python train.py --n_layer=16 --d_model=128 --n_head=3 --n_kv_head=1 --head_dim=32 --d_mlp=448 --vocab_size=4293 --activation="squared_relu" --norm="rmsnorm" --norm_place="pre" --norm_eps=1e-06 --positions="rope" --rope_base=1020.0 --rope_fraction=0.25 --qk_norm=true --attn_scale=0.177 --bias="none" --tie_embeddings=false --parallel_block=false --extras=["some layers without attention", "local attention windows", "gated attention", "value embeddings", "hashed n-gram embeddings", "a smear gate", "an embedding shortcut", "learned residual scales", "skips across layers", "capped logits"] --init="uniform" --init_std_qkv=0.0467 --init_std_o=0.0 --init_std_up=0.0467 --init_std_down=0.0 --optimizer="muon_variant" --lr=0.0116 --lr_mult_qkv=0.7 --lr_mult_o=4.0 --beta1=0.95 --lr_head=0.0052 --warmup_steps=122 --schedule="wsd" --decay_fraction=0.676 --decay_shape="linear" --final_lr_fraction=0.05 --batch_tokens=[8192, 16384, 24576] --seq_len=1024 --doc_mask=true --train_tokens=101800000 --steps=6289 --dataset="wikipedia_en"
Each number is 128 + 32 x the weight over its row's rms, rounded and kept within 0 to 255. Layers, rows and columns count from 0. Numbers have three digits each. The size before them is the row's rms in percent of the matrix's.

# layer 4 attention output (transposed), 96x128, rms 1.24, rows 5-31,37-63,69-95, columns 0-127
122:133138143153132098128111101125130128115122147123141126104110093179128101104046145181091130108119139131132095178115082118070107132070017085127144157170121126135153112090103101150075158091154182105170086122072138161066086132069141154126079076139098142068130153127126151055113130149145178059107124145116111171104145166131158135072164156123180160119129142067079136124107124128103143104120
107:145119106103143118141168102156068114134117090138085154173134121179094211143189134149139125102133164118134099122160123099159153085135145137153116157179111078112137116161103176117141098093057161186117142127106133143134044106180141128153160157176078128118127045114155167147100164165122100111054161104082125126091151142114194194079118151156193093142122129107083125163158137106110151140129
116:145173163130118154158143122101110142094120126170122128133143111119066156087187097183085157158141182141171108092129133099070120110105134065107147119074137056115118133153101120204104150100135138141154200128070164105109112129077082089152141108113135138056170081122160072159174142059127125157185156148090085110107145167051106113125125169119123106175148140128170121129122133158115089152136
104:147149100173106097117172126122120155151140072141078112104120133095128111147066132149016128103147105158142132109109098125103161193168196116165183137147174158148147175148168163139116117129098098137135120172119144090088142109150176162172140113093137133196123123091060104043109137056131144123126114116155184149097175095104074073150154090167164132143118122096139125157110137161150103118134
097:111146113113104143105076161125129156097159124134094133154207099120167071125115171123093144129167114175156117142127194046091170130112125121118099142081190108179074123135085105115150173127145128068107082115129154142120139134211095175127196148129096158136122095108092179099122081161126108077161136154110153175162171144100086163120194143143162144137150098190074125113160115112121130093121
104:084087137126099133107110093147090136138197126088179105121137075119083131131130126079160098127096140178128062110127081150110143116165138152154087145116145133111116077136168075112201126127077165113194151085039152105136135120145146174193159122174152161109074124105110141105169103051139109152108147072128116141129110123140110078165064174105163121142097090133163110128083098078137110110104
107:115071088104181108171076172173067134149110085134148137134060131108140076172141116146101131141145107119108123120111062169086096153107105064180217080161114105113168135081102174133174168198151096146138116159104120057110135192174113130181108151123137142127150124086158139087155143158099167117101144114153163109180128141131084157137128143103183104178152128132127113149115134087118157137133
116:100153082163140085174087128148115141084143165101148102082120108177203094108161095124190169060107174099135140087122094136118165136087138061125117144171150151146133158128147110150142102107146081118109111122157125169106119163177107132135107162099007128139157095146072074147142117174142104105152140124172144089203153120121138083113116161145126065131160077118187129129150141118158098137118
108:124111145144108123166184124137096113139093141121126156122114112180169129098106127162161134119166129159127138110142113120115080123115147143117170103117146171110125134134164205170111156120172097124145159083089117138153181175129122090130133169116123143193102081114165092144136143129097197147106116152090137178090098107078114108112177171152102199007190149110070111179106105149187086181119
112:098123078114129137129083106181107116129084123110090070114126091155038074136127147167078133129146130124150110124089155108206109150099137142153204166102134151182133141142131067097133106150135152116159066168124119156109152099118111064072142102210169133095114177147133172121093104116138167116178107160137084087080064158109099102152111115115148154122109114169155146120173136152195132124107
110:130119092127119092097124141129119113162170080176149092130188135192126082117124107099155104115059159131146118180124211166139195131155076127172089079144108140119178178126083171142164074146118131136149184101096149109052167120156157126099137132066131105185096130127119171126133155107135116156158104154139143131168163127163112147103122109136070104178154161131122104116084138179122048174133
112:106149124154167092147108080096111159109163147079143113162167095134098113112140149102163124135127089153126100113173125122133205102151051112092089117121159174159144126122167197189161098206130145043109108134127147131170121115152106105134068129133168125110114093099110126158100089123157161176140038081124106141109028126122131140073075131110112126134172148120130111119121175133155108148173
104:143114117128110174177101136114116128093093114097165177175134079115125117124142111146079144133124122169150091057147146088156111157167173188103129119161144186094178114105115153138146144059145096032145171119085130131173094143184120119124131174152060136140154158092120077118092106125160104144072179085131140158158065084156148163135191138132097119120096109070114123120105130092128173092093
100:146144082139140099125130108111145111138136125068162148118188179111185158125115113117142092113065040137130097136098190149152116123124126063128167083153108111115097106167125122106155104122182149066145141143107097115137130139122126144092166154123137138058132130092242104145134159130173092152107129115155092155145148133103133118131204158067131160124164138204080125151137101208133084103123
107:099093189110162164155073169114098124134155121123155145100142141078117162107137161102142116201111098148093078142098120137114117099087135125155136157140119192120156115137128144142139137149127177135158167167127137134110138112068132136240139093129165182191112130109125139098163122081095177109103072139129158090107088059107122126137123125114128055132089138161148182120087141063211093094155
105:158163118158150116163093109110051090101142123135132119124112107139121149118104106152132161120108134140183118140115164180152132148149130140241096096173088137082153086123141146156115127143074119106192136135149143093111110176179097110136153175095100057150160156199141120158131155146153141138157138073130151140107133061198175111177186117125177147069141161151122191116156157147140080131096
117:142124135081152151141166103096129104138089128135101127182099156108136076070124143102117196145133136108138187193135187128157093115119140119105155115176121146105152125131076142173141098063116188057131049123099165163119168096138149226129144164144082093095117165091095175164168110095064117169129156125110126165137122124132118146165095135133154138165070107133109103157195125118175136133137
108:115124064138114143171152125183121142174128068112152132145189150122159074166101131118117200121110082123094112143163149144166116128151167148163131174099084188059087101104108116171176157110102201179102097125131137140052137114121126194088168164128077151115114152134100117095150111176101199115177129131118147127117112130145162066082122149114133137162128100136196079108139094152126144155148
107:113077150142153118114123162109155150081149115162168104150160129142113085131137075139066151082086100168174180094136167141122128165119116094143056204164200157103133105082157134130154128117127098078181149151178092113157134167150101120083117085106063157076111126127139112145120079099065100124109139154078115123146107062085115151173137150125082094137082154112179189155118138097152118103141
106:148103168157122108136103092076128130129149138130112094125103130206107120099125176115126103100168127190152177159113172110129107104140132073067121099123151115167083142047124152137128139096142126137119154129113095113142164121150150089081218189099114167125135132109145100081230128138161140174165197172101108067167176132109119118173064139099123141145095151136082157100149104113115164138166
109:079065084136126111102109148116125169098112155160108116148105154159094136153160134086092140111116124177082122146040083135138218110156116106124104083097135167130060143144125109124129138077150088159144108124111104131130079140136190127174134117162172141132189087090096101065130167128143163181185070138114129115086204138148114113091179117139104147169158112055168169157120107124125126130145
103:107107087125154084137119109101100152119104122128132124169131160139057141072137118131110137157129153086112145135087125129118121031159166166110123109140049128094172121148106087140065142125166136163121132078123099089133128178108135094175117125171112175170110149145112122163105113179144060126092145100186113155134127092204062094040099123117122114143117131115161097117097084161212103141160
108:110215124189127077204098139165102139092131128119123159115104120156088126104112068134154132118147133145156175153138151098111092087109201109123160110102108072146083158131112159146157106162100151141079178088087133120173079109114161154088095078209153109153146094132092097148135093147132160125182118152154121142104044144119113164101163176146122126133100160133135124101135199079092156151097
109:101164091148142111107115168157077132142106110095133145167136116144113111125116121099095073110128104076105136195043159137165084129145119115147131091149151078194171167125098204114118134138147156127142120184145151112102147085092070106106097185155129132133144061153156105100229124126138096133121073120104116126188151065101114120176128145167098103092130146141161211130132117134103136116187
103:167187152185136131122122106177128152120121097101154154099127110198127086160154116119133162173075106144082140082090123098127143177110128111097063168072123104151101170129113102114201065124128156182162117111140088100138141139104138141130122155136050153144067101148154135087095165169164063135130166144145133150072083158177135109129101151126188073097165142093121122133156152148073158130184
114:118144131163149097111065164112120113106120202102133128115113156159088111117172101192089148168177130066167192119042074148162073158104085123101121139059149151078132128134149102119130118082098128088168137132122130143117131140112169152117058070122132195157131137128163105109102124126091057115102111105104189184113171133138123138142095120104100130099141117166158103079099161171154139147083
102:092148117116100131120177113094151115130097137094125065153080106062193142144115136076169146072113180051099133127178088058127152146167174174152153133142133085153097104124179106116154160167109126162118132140188117111187070143091146105088091141161117120115125079162126137121182069091136103100175104131161140165115115111135144129172158157148144108120137064148159157111049144111086121104144
094:180099169112072160109143078118180133144187061168145117171083125155157133147126076108112123084120137172096179135184152154075137176131168128121124167113121127097083096107134151130066201208095133198133082126137128160179112120138085108093133136095138115140098115131107117091114145106141117110086135154135108066153134084177158131210124159160148163177133139094167128103110112159105160151146
106:163045119163102119150122144104173125144122149099142073151118091107174119133101145146102131117137149129095118157099081100181177190140125126100187137129157164133170128118128111101112088057081169131102116142118206119165124130087166095121102105111182123125086089164143110090139139077161084113136118182062097131111210182139131150182180112108145100124183156144148131160087178138164084140153
093:121033099097129118129138098101168128093130110121107093204116135147097076044161100138129116130118112123132169160139163120108194144089132119087172078135059150106127103161113142127133173136149120119159143095057145080117152144120173164146132162120159127134104154127161118149126158035145122118148128044089071133128098110167102176122106099090114145230175142160119140137111112137130099126136
101:123174083129113104123136094131129157136116133121122106122106128166088144141048089146130204097109121094166087150109100134109097142179148145171098165135129068169093124159104073126089170118108103059120115127163145030099124134131159084182158181149118160091150150092119106184103076123167119103137121110136066140158092095187107118071120121118160118100190158098121118138189155090102083139110
090:169069164112106200109132116131150087088132136103140161127165099127168107091135127163149148156138190095117154161120117092106094169090179114151091103107153163077097119140156127167097196136131144127141062109120108129107100167109141111158120139140141092138110183092097188188100143088103186113136141151141130126186147118153130148141122104114150158097194078182037085138091203140125083132085
090:077136151122141132179168082143126139174144174084141083111162143132127158187142083147190112079125126080157095134095152103089134108136128119158127107094207093104161127125137111154130117138116189188082207123133173161111082134103096077171178106105171143094145138173112105143116121139150105133163185134162071093080154128165151119153164128093193105089118142189122128088091150138152093180138
093:126141145148081133192143123135103108154158083143148160119124153107144126137126143115084075099136093186130138141129097091143094162057131148134211126085181189100120061133085107147119134129191102060104164108098134104140158189091116151109136134087171140136081150096070101133124134175161178157050118184130158121099167115070112102166111083084151108095086180109110112143113154116119134135158
099:152129175182099130102137105171102146102100159152101177121123136044181114147155161114104172138164161102156134111075108088135086137135143091164191148116138101121144125084130118127124154135132156095056148128134190163054096129035088107123063146104160089107126139108104119140171132133126165168139142187169105156085137169152123117134119157090122096131193158104069150156103178108106075101110
089:095071132097136112121126159120108121079101167101144093135142161183155115119096172081145131070163124114082140152141088135141165131150054080130149131190134151133176122125132155083143081092133146160147120093165114188196092142133138159098112116191132117125144108112161163054136148120126128076130086100128088205126123161086155196064099139158102094155185098103075136143097139069139124108152
100:110142070126127128144156135141123170136150142098137197131129072150073111164128067127161116109070156201163139052123104150162125149164195120180135113124119091137123153129162172096169149154107118152158088128077117127171152098166095110111154169134126112151096143095180159086084146081133156150112157046184162087082082083104150083149094115161129141140171099113143106146168127189132111166109
104:088156110121098140111127125169015122108117121199076199109132205150126111140147164110091115121144153148175089125084097193178101102173123146105140206145129083112119110126133171133161079118124134102155134137074147130066112110104108142130104124191136151163133169121119171143128167112113097187086163094164129167077129153077105131140093148124122110122133173074143116141135155073091107131098
090:159144192179184115113074099080143112128124110102134177167205131104128053130111095109125169113159134122091130117168155122099153122087134100125153151130079184183147125108151117133125146195156143132158119112109136167108089145073126166152099152121110120121116146154089105158103125184068152136130093132125119152113025104128124174169091170144130157093108128177111105110111093087154165028119
090:100060092141101107171108135094122180132142147117177105153100097114140133078123121129098083184109125098108154168143153135141127123140155179096176102086150118120098164099106106120103093124086148083133146159098149076182107125106206103135111170162215096115203104089069140132145085064113085123184107137133081082113136132170116178158198115081102121115142092136092105109124109077100123126126
084:112099058124132119080130147141123130109084125130103164125192201051134131128164095132115144155097134167095078137113114121162150097178142087121146167099141105183114128144151099124146148102084094124169106126126157181087087147086169117172155156152123137095146053038194179115142146098138170182101110086145115133090148142136170118109124195131100135161153131165148165163100094118136122069084
087:163132127116134149165159135154055119143086131114135098065175138131180111138090178207172103123138115100104139107108129072165064056099116139155091115090077089140111114148139129122155101110139108142069133207140154127075163081066166156107178135121160126137176100112136164112084151182101130099157092119150108094135107150128178089100156131119140126059141156103106098161200117145135120159103
102:128105192076095155143109092150128122152159085157104020187078138120100119148112161126105117216128149136164170155102128182172129113126116146137118115111103167129125157088103168127117136192063148127117095168106118090131097131181108109080117128085166124121163141133116101135209101115116187169134126164124131117137141170135074129061106134150140123135086090104101124129158149051093083160104
093:105113092159099134174115087135121151109119112144079180142062114113120152115153146096144161104169116152109147064122058144140131092190167089066152096093146163140135160117115110112115140144096097126087150109091152124174146135158109045148124100153104081101126109102101115125150061101141162185112115137116143141108050103165112113123114134154114137139157129106252154111080190175119120153175
088:149093159141171152131090051149076133112164094125188143088099131127191110139146152197122146127163101152168039103138120113112102138144102135123144141090128136135099104173134076131136107098168143089100151150116097127155147141164108108090151154082184112058127066124141037180163111094074115112157128174092102073064092137134110089101159116105133139091138159093160100152155153146135109091141
089:176116185111132135134120121140100060132128109125130092147124132106071193092136152151126137126096130168137128179111110161206116085129135162155088169135101081159110081171074098107135138164077103106124135162178132136167072162124167114114173142164130156105187132115181118160135128159150101120162160149101154123195119183131077127077101134123140116126169094138135102174189117032103058127125
097:175183150105113134142144148147131082174164036135142141114099138139143189148154100172148124198112142143126143116122099136087125054081171099170111057058110114117117088127109077174107199156154059162138111106148112090164146159119105080160130137114083120122165109069191111096137140149098159148106118113168150114141129109097118082107083133141160130166119075150118130083141075155113148155142
096:141157140110122144072145124110162106150134120122115180159108098145137133137122155128096121092098132127105150149134137130113109128156154132180047112131124109195123136130116153088115171141182097154137087143140109115170073194107175087184121166081154075099170108076102199173065119141085143106135085143171150101126101145155167093115144148148118129066185078097051100186136119129073114070088
072:185156125146166141125163090152174141173117068112131144163106115126120074119104156099096174089112114189118117115126139128092173150125081132136179138135201110101212145109109120129092142114164176139138098141152163124120104043093104117069114167114131059162111123105083182107155105169131130120130114164168115116175190069144077146180168165116155120094156187143131111113136171154096148132168
109:137108091120116129132082165173164128132131044125134090093130099132183056161098079189171158142129133164133190145138109146101118148131118106129120064191127139114132106123086122126156136068117092111094140154153124099175210152112116158149125099133173127162096168104081119104083166089149110059146121156133120166143148150111114144104166054131168139134103212114133127073175125152117123167180
093:090111098126079131100145087185150111162126090119142134139079106122131184166055081144069097153113127091111158194142109163131099142187138162145100132155100138170160062098106109143133121167096127096148062092141107130188109129120139155031082174210078148139128119086161147108093118148134146102104117106120107142147133105174145101096137145099160169159129104118086122150174085069150120166126
093:169080144148123177129121106115134124076126084137156090220215124185134102128144111115091091120096128145092149114113132119153127186115132126141117124112156132109141082150163120123166088160115120178084170136051124155173108078140137111131104099135172156105065119081160159164110156091168168153103152128131063102080106149112204176164149103132108128117128161170157127153162189150122071174123
100:120155161114119154145140143136109102108139149124148131156145155213112069129127104064079127135119108099163146185181176123149133125126148107119098126056154112128101074164107199162154123151160115155056062156119140099165116147181156120159151136148121105061131126097064138218147072137080072125165113125144121059169133122086125112160097107081149154132150091115136086168120159135151108125163
082:098120093101132127148098163093159117069091104111102116098115154093143114072125108188095190161121133083117136126142121129128177111120158150133145116098153123152150180193112074120129108033157101082174178069137113123100190211081172125146181096104135167094124153110158126138116113080140137125170112113153124202147128168119106167093141140161090126165115089094109135099142130130109111097043
085:088133141113172090181113095158143092104057131157140167138099214145102131166137075122118199102131098109148149129141183144147145109161130128167106145083163155151064140143144115099144138110090139171177154148143049149143177121159147106169145152112167123141140093163108112150084154117083139116114039115098148143163141135124145118096090068103181128099120065178104138155136114138206097150091
116:106142121137125115134076119124136142133168154136129157161120136032148136076117112106096134079098156153122156120155117168174180177100120156172127152123131114191021135111076143147139167141111176114113114163157037112086210164070128094155138132122147113184132071142115065167145129118161108139097147110110146173099148143134154113123096124113158162095116137181108093169133077151175152115107
093:125127157140116119134077162166091135126048157129130082134166119122142127082137167087157111133101054121119156144125090125150100127138130169102129162167124130090178093122133102073102129141193090177111148146110140141151133129162148152158129153122061154139092110110074189102133111146042119133121199094158188116107138141112048122128131136161042169117144174135151142101120167144050103176146
099:141082132179127199188110151135142149156109167162122119171152123072165126119156107118132159082121177142144151097070115160163153058086113080099076146071088115117102133160140145105141118142100121116149106103171091154142117095115125143076144100124177165145156168117114128171149118130190108151099116111121106151184167148158240098078147141163195143094116106144105142142087172105166180098124
112:125161176136157140190116193077104138142120133075133106181138140084117159059083117097127120084075110176115146111068127150102116094140096141140161107152104113151096173150128104153120110121101100149100113158098089168117152109102143160101133143154141158167072120195095107172124120168153108121148161123129130069141119068079167075116116118078237129157134168098165142086158167088131155078130
090:122154100072182121142160170120125112076114125132121130135170121115126153067143142170153095130146104164101131063217109121147098148117109132145094108146087108165104147089152064073159169094174086135095075153142172150135150163141171165096129181136091152141124156112127149144108116126084157111138085188102115094093125055111045168112143090184133098128138166086153163117137174185083112137119
098:128138106096133099135107166115103093110161137125127165105146164148135139117123144141117065126114156144131177123157156175172147136123103158133132163128088112150127113118179170132102193082059126080103146138151113127131115101135110120061190144082122087223082095180089119168136132089174153114125125170059170118059109149147138080101082118064144154158071090108172127092166066087155149107129
082:145139138115103183082205166115145110136194126087088121158078085139106135131145096088104087147156110166080189132085171111152173175139126160098130130079072129135157138099086113153161097156120140186206081136115161123175116138173101092178144130184102199166096121125133158175109080101091089110100148075117114169102088106143127113156139115078101139152119139137090148116101185106133138109143
097:155157147164132112094082148144142075108104127073142132154167140099125144143184098113123088167156091140040113115153180144110078147160091144135161138156125146143106167125139112151083105086096107184147070165086140148127085122104120103106102133135107207088151132139127121187117113097068105139104153135198071106106155082087060132138154090118203117167145113139159124154062127160062119127133
103:111127132096124099111103199119156113117157145094145118169108123110132107170159103116167111104114137150104158104167119126116197157137124130126102121129161099143059134070136175172118162119074142145085142101185159166087178114050149196157071120117117139141111080105155090111207070122138109169110139086096184138083133110140119170132108162104118113126187146102028103112122133107143082162159
099:069123101134066137152103113086115110105134138128167174122087116108100126147138131085106172155092110062129120108113134064089102185079155154180154124188175155156116092110052144113155124057107123139125069193093168095128100112169093050105095078172148094116140097090141099082137159097139116105143107171124115067150101132129146146097084087140133156118089134152149057150142145128135130151132
094:175094079160125088151100093147118086121098097159087085142119156101170157163107140174068107140063153104193161134106189177104144144123129105130149203083145100087111123101069157119093201146121137154130158091185090162167165154109106106120175112096141074127102074125087142103131161147146187118083119140093117160134167145134157047080125137125106140121091155105145163137150130118111094172109
098:128138104106145119120191180122169146159160119083127118078198227182173093082141153116160130112140080083140111167083073091095142098093157103120060131178100147065170091096111106117155076157099110171102094160132168099092167090112142077159116126114121125107125164144170155139178142105136171150134111113146144059156151090152134127094140120174109119148146154116137116118161171103111173134096
099:102153132088132141209158148087152117153101083149104130157147128158143082093122139138110103160122172143151146120149138085182107124096190108111133121131114148140148198126098096135134165121108113146153108075169162150127150186108101122102142100045127108079089176180148128146136105144133104105124122113147166108117175105131149107130109132192171076085131154067132215129117196038056125138149
096:099109093146158158075111151082169197101141079121135107113168144148127123117133091064105155164100162150160146121102104143052160143086174106130134103132143114112080140096066111167155141160094148166166044162159142105088108140141146093066148134147163083094151119098146110133114130156218080151087126083127132158193135131081157106123145150176174128102178113136079154149136126106152156080117
106:118154122150138123138206144150121097171131169090110115137118174093151133110082069083134121119165111158118110054151131135139047146150095071103156111089132137138127175160135073151134184180117108118120152084143102141114168143092168151096148133147104177158091109098109177107101069184146150151084165110116139105098169137079143169100140101092225127115177117131163161078116156102130090082104
089:103143155092182084083056117080116103075139088080095114099156055124136148106112086094095096082049146098126073125156090106113153126161115133120119159126131065099104123104102164119109118173202097139148166113093113073122099134131129106159126104152122143144171109154162128156105174161214131105163159172139189148153118154119142109168171102132135115119082153178069126162130121170171139137112
087:099092132159161109125068168119191145176177195120169112145144131120094159165131159108118149175111154158114137138151159109097134126183129074137146066113113144168162219150164140161055127156142097154132149143142146136144126142125137169072113152133076146076129158186123110150111143113063141128107128132104107179143107097087121125140105097102170165132092073100153109162094063131039145080138
102:138170110126087120144108139110120080143107175122089150179080141065126131080100142161101083109109150139107105171149143133156162168127117120131161118091117154192073141127143121148149192115130169115060134099074112147112185154077136215203141145090115156163124094176081105095130137135085077156110148097120150138056091130123118114152056109058117151137168181085150113135129154141124100106149
089:144146060144099166092155134129123187146150163086141162142111150071167137127102118102125106113163159110112116094140130151195148136086135069158155151094124134117152151198194097138166121151128151125164112131131093153041129123166126103158108143118147076193144119101145087136137086170142128112082067114147139175170167129141210094084149148107212123138123162171102126141144101121192109133071
098:149155138110220107119139126124199151106112122101127122138187156174126101084128091132157123123083147107128070135166049117099100177131103107173165150141134120095144110076083119130130113170131127115059148153083154090113112145147125115090124071125095173063126092141172143084109158118073124138140169138177223131101097174103075149153124120156135145147168114189104136088129089160128088149158
098:128112149129101208099090136184128140128075156168128123052069194135155071095125166136099112095143109150166113096150094150177096143178136123105112164078118101163167149135181156125161115129111112111112182082124210171115160123137164169107121142119132104177123160137135128151144142190108115097136098158077178144169110105139218120144125167085123069135106108125115129066153137107094108157108
094:133124122109104223176133151060096090143093164083123140173230155147105151082150151098122166156116101141127061103119100093120082130134123125140131125160139165126159135095050053123100109109105111158137065120117148127114124131144129090081137135104085132121142102143140117140140145102073129135120124089157140063210165089124092071093120142160171105104174117072150131133148143145066147116103
104:096096135105130100087130156118087138099105130177151169046159118141121080151146141150142113164127133098155117145165112115138134109151145140145159135140122148100101050126091131122171095110141128115130154081148185165197142124144125126143153115105136125113107111089150109115115110099067165104125127146249091094127158068123054127175145102184048056103120113074099080170101144172133156155137
095:167129128190146156107154172118121153143095078102108114062095149054149130139085163141134122120157100093112079171089132169097052115143154091094123130163122116137145153151163162119091110113163092076112136194089167108092115080143170145127164096125149149093116109081115140114135129119101134136159144068152138123203145144101176197127194086152121131152159107082199197152129179100132129137107
096:164125149163135137115113135117112109147141128099152125168158146138174154070145106128099093105138136188111114130083103125129143073109142201132163121177101170185106148147097138181144131134094175143135149185184126134115120163054082073142168090081090098116129102143137100137154143135122150107136161155190115133082068119102097129134143127150125138141114200139140070211090121126032199123161
088:125131125165129122190092152148101192142135137167186181132112177124150088120104115095098132119117117099123125120112129152172134136128084169179160154128159124177137079121126143130132161041101118147087167187115132087138110140119116094115168134127122064130144157179137088131109187150105077109058110187124141092085087178178142078094104167131153162116064119162115108175148080118182148194148
# layer 4 attention value, 32x128, rms 0.209, rows 6-31, columns 0-127
113:098063115092077123056188075132071123164075154144109162093215137199129107143103079097148110207131112167162151132110114177125105104087128128153145168133175134149128129139137111075158114105112120158142127089140156109138115138134151103189117159107098144121111082190131140108127086073140091166102123141127178151160134120171182146074112125074119158113113134089115166175137130149176085117105
104:173109129138178114177178140073172097118164110199139079110196121143102127157143141134161176163121132129109072073147106168128127128134186095126131139144140114165119148081091123126131126116113139049143138127108095161110074149109171115094101110092096155143126137150101170114204124142111099061139134094144156134116135136088180087178124129086157158134179095076083119150188161208172108100110
103:084097085148032085134192166099100084079099140140124149162124141142114083117079099174095117154160132106130104144157108078113183085132122102149150141123140164132117121188116124116097065164096152120135071171112133155110167118161147139145143119157207085140118117087111150132124160084161060124111213136120106126099141200138096090106120082147146103109116099122128133053140167134122141164078
098:106142115075087181113143132115073151072161153150133157120128186137157156110151088113110148162134063133106130124102118107093181160115114093123081107110107098157159151158169171103139154144138133121092130132149201096160113175145111148154169134119197194222135113113197180058108111117074090114127196103123120184146116120069109117119157071117078157124100146126153150125145121141128177136118
096:171194101113121119100138095150160048092145082048138048176135094147107122185156112110132115131095199128150089184102052132114135146117141101120152108141088153159134085112142106078170190107131143123184127140115133144099130122137101156057102155139158161122148127116096137122120093076143113163095151178192130143140083202135106136136112116103134108088135143152121076118100132146094115197138
093:139095108121124057115078094093053178182135181202069130133134130112179117106093124142161152151145138099161124116160104172126166160100075134080150103097109103150146086142106111165159126156141107151153104101094174105111134175155089119084105187141176138076115084139184128122087165165133135164106181140140117091142108110145156113184129179120180104143086089157161111096128181135182159121092
107:065196159080143103115098164163118178106188123121122072138081154113172150065153074126142133165141192113122126151149122159104118159109120129127191156189123143096128087123189139135121114130155171152073150073143180194145190097159164058094166131140151101120165126088128104084096104118076120132127142126155124138159167131091162086121101126146113161120099137125113133148159134179174064103119
098:134145111160112139151114133168148123214065179197117143121136096158172128159198189129145148037142136138081132084126137134091076074093117192185153109140146229123163134125119126158166145113153108118105122109105129091161144155121154115140126151180170137149082186120123170112145081125078140089142161135094130104099152137133080152123128176137134090135136128149167129149148149119172080158091
101:111084133092098102125180152164082066144087178129143119129130115131102150060144147144107191116101122092131125115078162145138117194112186089102109114131177102170087142148125082110131083131155175076118144192089122167145114219134075162132190146130140119133107153111114146130160168155130123110072108127151071063135102124117170148119094090178149089144180142133135147108100061110155114172135
097:128176204156189065170153141144145109146076096103133148140100108143076174114128127092130145152125174092150129089145178104131147143142072143113089216080111160155110183166135103130156137174125126148077193065142110104097156101090179117106136142121109082155177109120173134142118203063142158084080116159136105155117166163118114158132137139176095098121150139107138081104075133130116101122123
101:121249162131161157101170103101140121160101190103143144098132138105102142134164139122140145110163153156103185139101158141112123170140098166050167135075080127097128121108166125160146130066043127044147119118158148097102138130175123154163112170170177154116159097117147138139111164134175143136137145138108140155139088119182153055114151115142128107131182164115160089126150101135153064117161
094:108140059135101133101146186127158126113089171214109142133134124143153133143072122148093120115147113179048093165100149109105133103153159159108197137107107100107165125106091158116138122176143146133152100149176116118131098116085087101131110206118132146118134145115167102086129092096138084165186154110073143113190072163135170173130086182147154167098068096140137090121179154189093140115127
099:091167111136056171120094128161185160132065088056161139067142136172081122100117125096114170064052113064084183140139110143153091121157148150149092126167139128141075158128164101129094135169097117077058135097111146134162115135081085140100145161102138143097159119134188110076154113092175107127123116113129143101101161174092193101134134141094108139168132088139177113096121157117121147133134
103:071142207137107155200081161172158161104092170039112123136136146160208171132092146045116118155112166113168112123148088141072157090142131110112116096111089181159129124152122185128148101093112105109165158143174103141112162140166074134157114136140150125075122098120122153132138170125100106086099164185132099083160088143210145142142130145112090120162110129145125147098111131156111126180131
098:135143081094116117092131158152155068162085102125133084177171082113100139088138070137123123139108115107144106129078148129096131060185073138132158175101202195178110073056130122115173144121175160111124122145142188071178132092143093137148144119120140146139184144141160113158095138112146119083153152084121160092101150113102185118146124154175159150144134102132116154096139143138090104032112
104:114147169102112102151131194079103136074079167203116154086143094144139108136153140163078106126105183124148118107102106075132103100158094088174157131110153112078114159065117122133106093180127158163143081108168107153187101189121160177105125146093147148154103069154086117187135113097119116139123072063112125132173109103135161119123152082169083157151143169173190111109140095157089093123129
098:113084179128058089189138215131119120167179166089136116123078153143115152133149151127131111132151127108115103140145124180128101086115127116129134119158108144145160076163135151116147112144131206143095114161159119152100132176155131136071120174113082188105174089132115168169027141063197127182142086137111137117155117115123149118117159078126133180115142166192089165099097132138117176109125
095:122156109100150124124112178180087110104121106086173131157087141146136139080095084172158104103087129143093136125100113079093155122160059106161143149094107142091166108116156152094143147105165136083140128126190111129117063188133116062100172059120110132096154177105166136194109128092129091107121163134164136135066164145168169155128070113142151156078134082078170130132148207162116151105163
099:126071125070128123155092134129070203097154109072177104114102139171146151149131147131131131176157164113174145157143122131129126167165107162155136115140135160142156100117107090103096109156081128086115116106070150090149072162071116102131180073112140153192103171058100152172167153157127139083139182074076128159125105132116137113126150134116121111103081150052133143066128087146112199098157
105:121127116106167171125209231113086151078095156119091184170092186134125152140145123130161181102141117132130125152104199140129163154138160126162118108118054159162150131088171138107149159158129087133124117137122088146145145114066157151098100133185120096060153080075107088125171144124115109140101188132092105130111156117111135117160190075139134093086133116103170157141128149131161158148062
092:179119167081180105055205123099173119159102189080094092102135126147150096107117160130116149113167128130164119112131146125135109078127130147116180124115129129108103138088115085179079115088116035181119180172167107109131132119108103148157141155178101109144116124059107090110132140083158085148090091147153060174172128113104070097173137132108129165194094119166116126128119153168131128150156
110:164150159076167087180132168199149090210137191199203125084157104136190098103124140073091132114123094092110138080119116174119112125114171172140134124169122105128137105136094130180150164110088146103149131126132110173139076097124163140100086096154171124131125065156093144101150152145089126143162147127152092179122070077116127139106080118130134107134062154103128195130109156163134116129104
099:233028120132146101213176135168147125139098185104136143108151147120139164170079119114117174079102131116115125107084151114163121103176106155107092142136094117110150056153126149106089117185200126120171127073145124124171125130113078088119079106122110068154144138126141096151170148134124136092123153127104102100132139146139102101125103104160135055159162156123066187094113129145126110150112
092:125111187080165099116126150068143183136138095152141147122142061100150097133154156166151151122158036151135102204064116192115146177110186153097156207114113128147165151171093147120128107173118123130109151091140114112117164114103143116128146092144088155083136143161110159115113111106128073136108111180203089110117085115121119097062111147099187145115129201164094136115144171133143136140144
102:062089051092099169137113161143125116148116060156120145155160096137132087129165140091213150111129125123096069149113119086111139171155118160129138117082111099112152141126199146177120087119079111145158213145139139127153133163166170138079150093119084077185119111070119115159125097127130081121106090142133167133133152114103162136166065129151146149192124112146102113085174168103094123159075
088:130064100129182140088144124106116072072187180112163122154057170100177102127083100165139116101102159120109178098149110088147129077105184121174125158122172082107113105149134145093122141103177208103181094099119161132105117067152173083166165187141128141126131110106113079115124159195115113127146122125086057172130113110130131137153124132082122117130177120119150175119063154145117122115147
# layer 4 MLP up, 448x128, rms 0.306, rows 0, columns 0-127
101:116164181089125161131094171113126206091152171145161105073159110107116121175102086119138134111124133144133110136078158058119115061083184140122121176166177090152124130123171129155197189125161168154144147130123129051140175159170101130176152125149173131155079095061088152146144074109112092148116120160120139156112113117123090144190172178119142146137137140136162139142164149081078113100150
# layer 4 MLP down (transposed), 448x128, rms 0.161, rows 0, columns 0-127
100:106135113157102135107121158154100135133176163118113125095104138190162130074189136157085165100166138117122120167163139108135160111172101057135123133140078121111143083115145133124070085115143091199107122183161097124167108083115051143175108200132170099134124121092097144125115104087170147101134046132086136116068142148113114125114101099046178127115144105103129148162201094148104105090107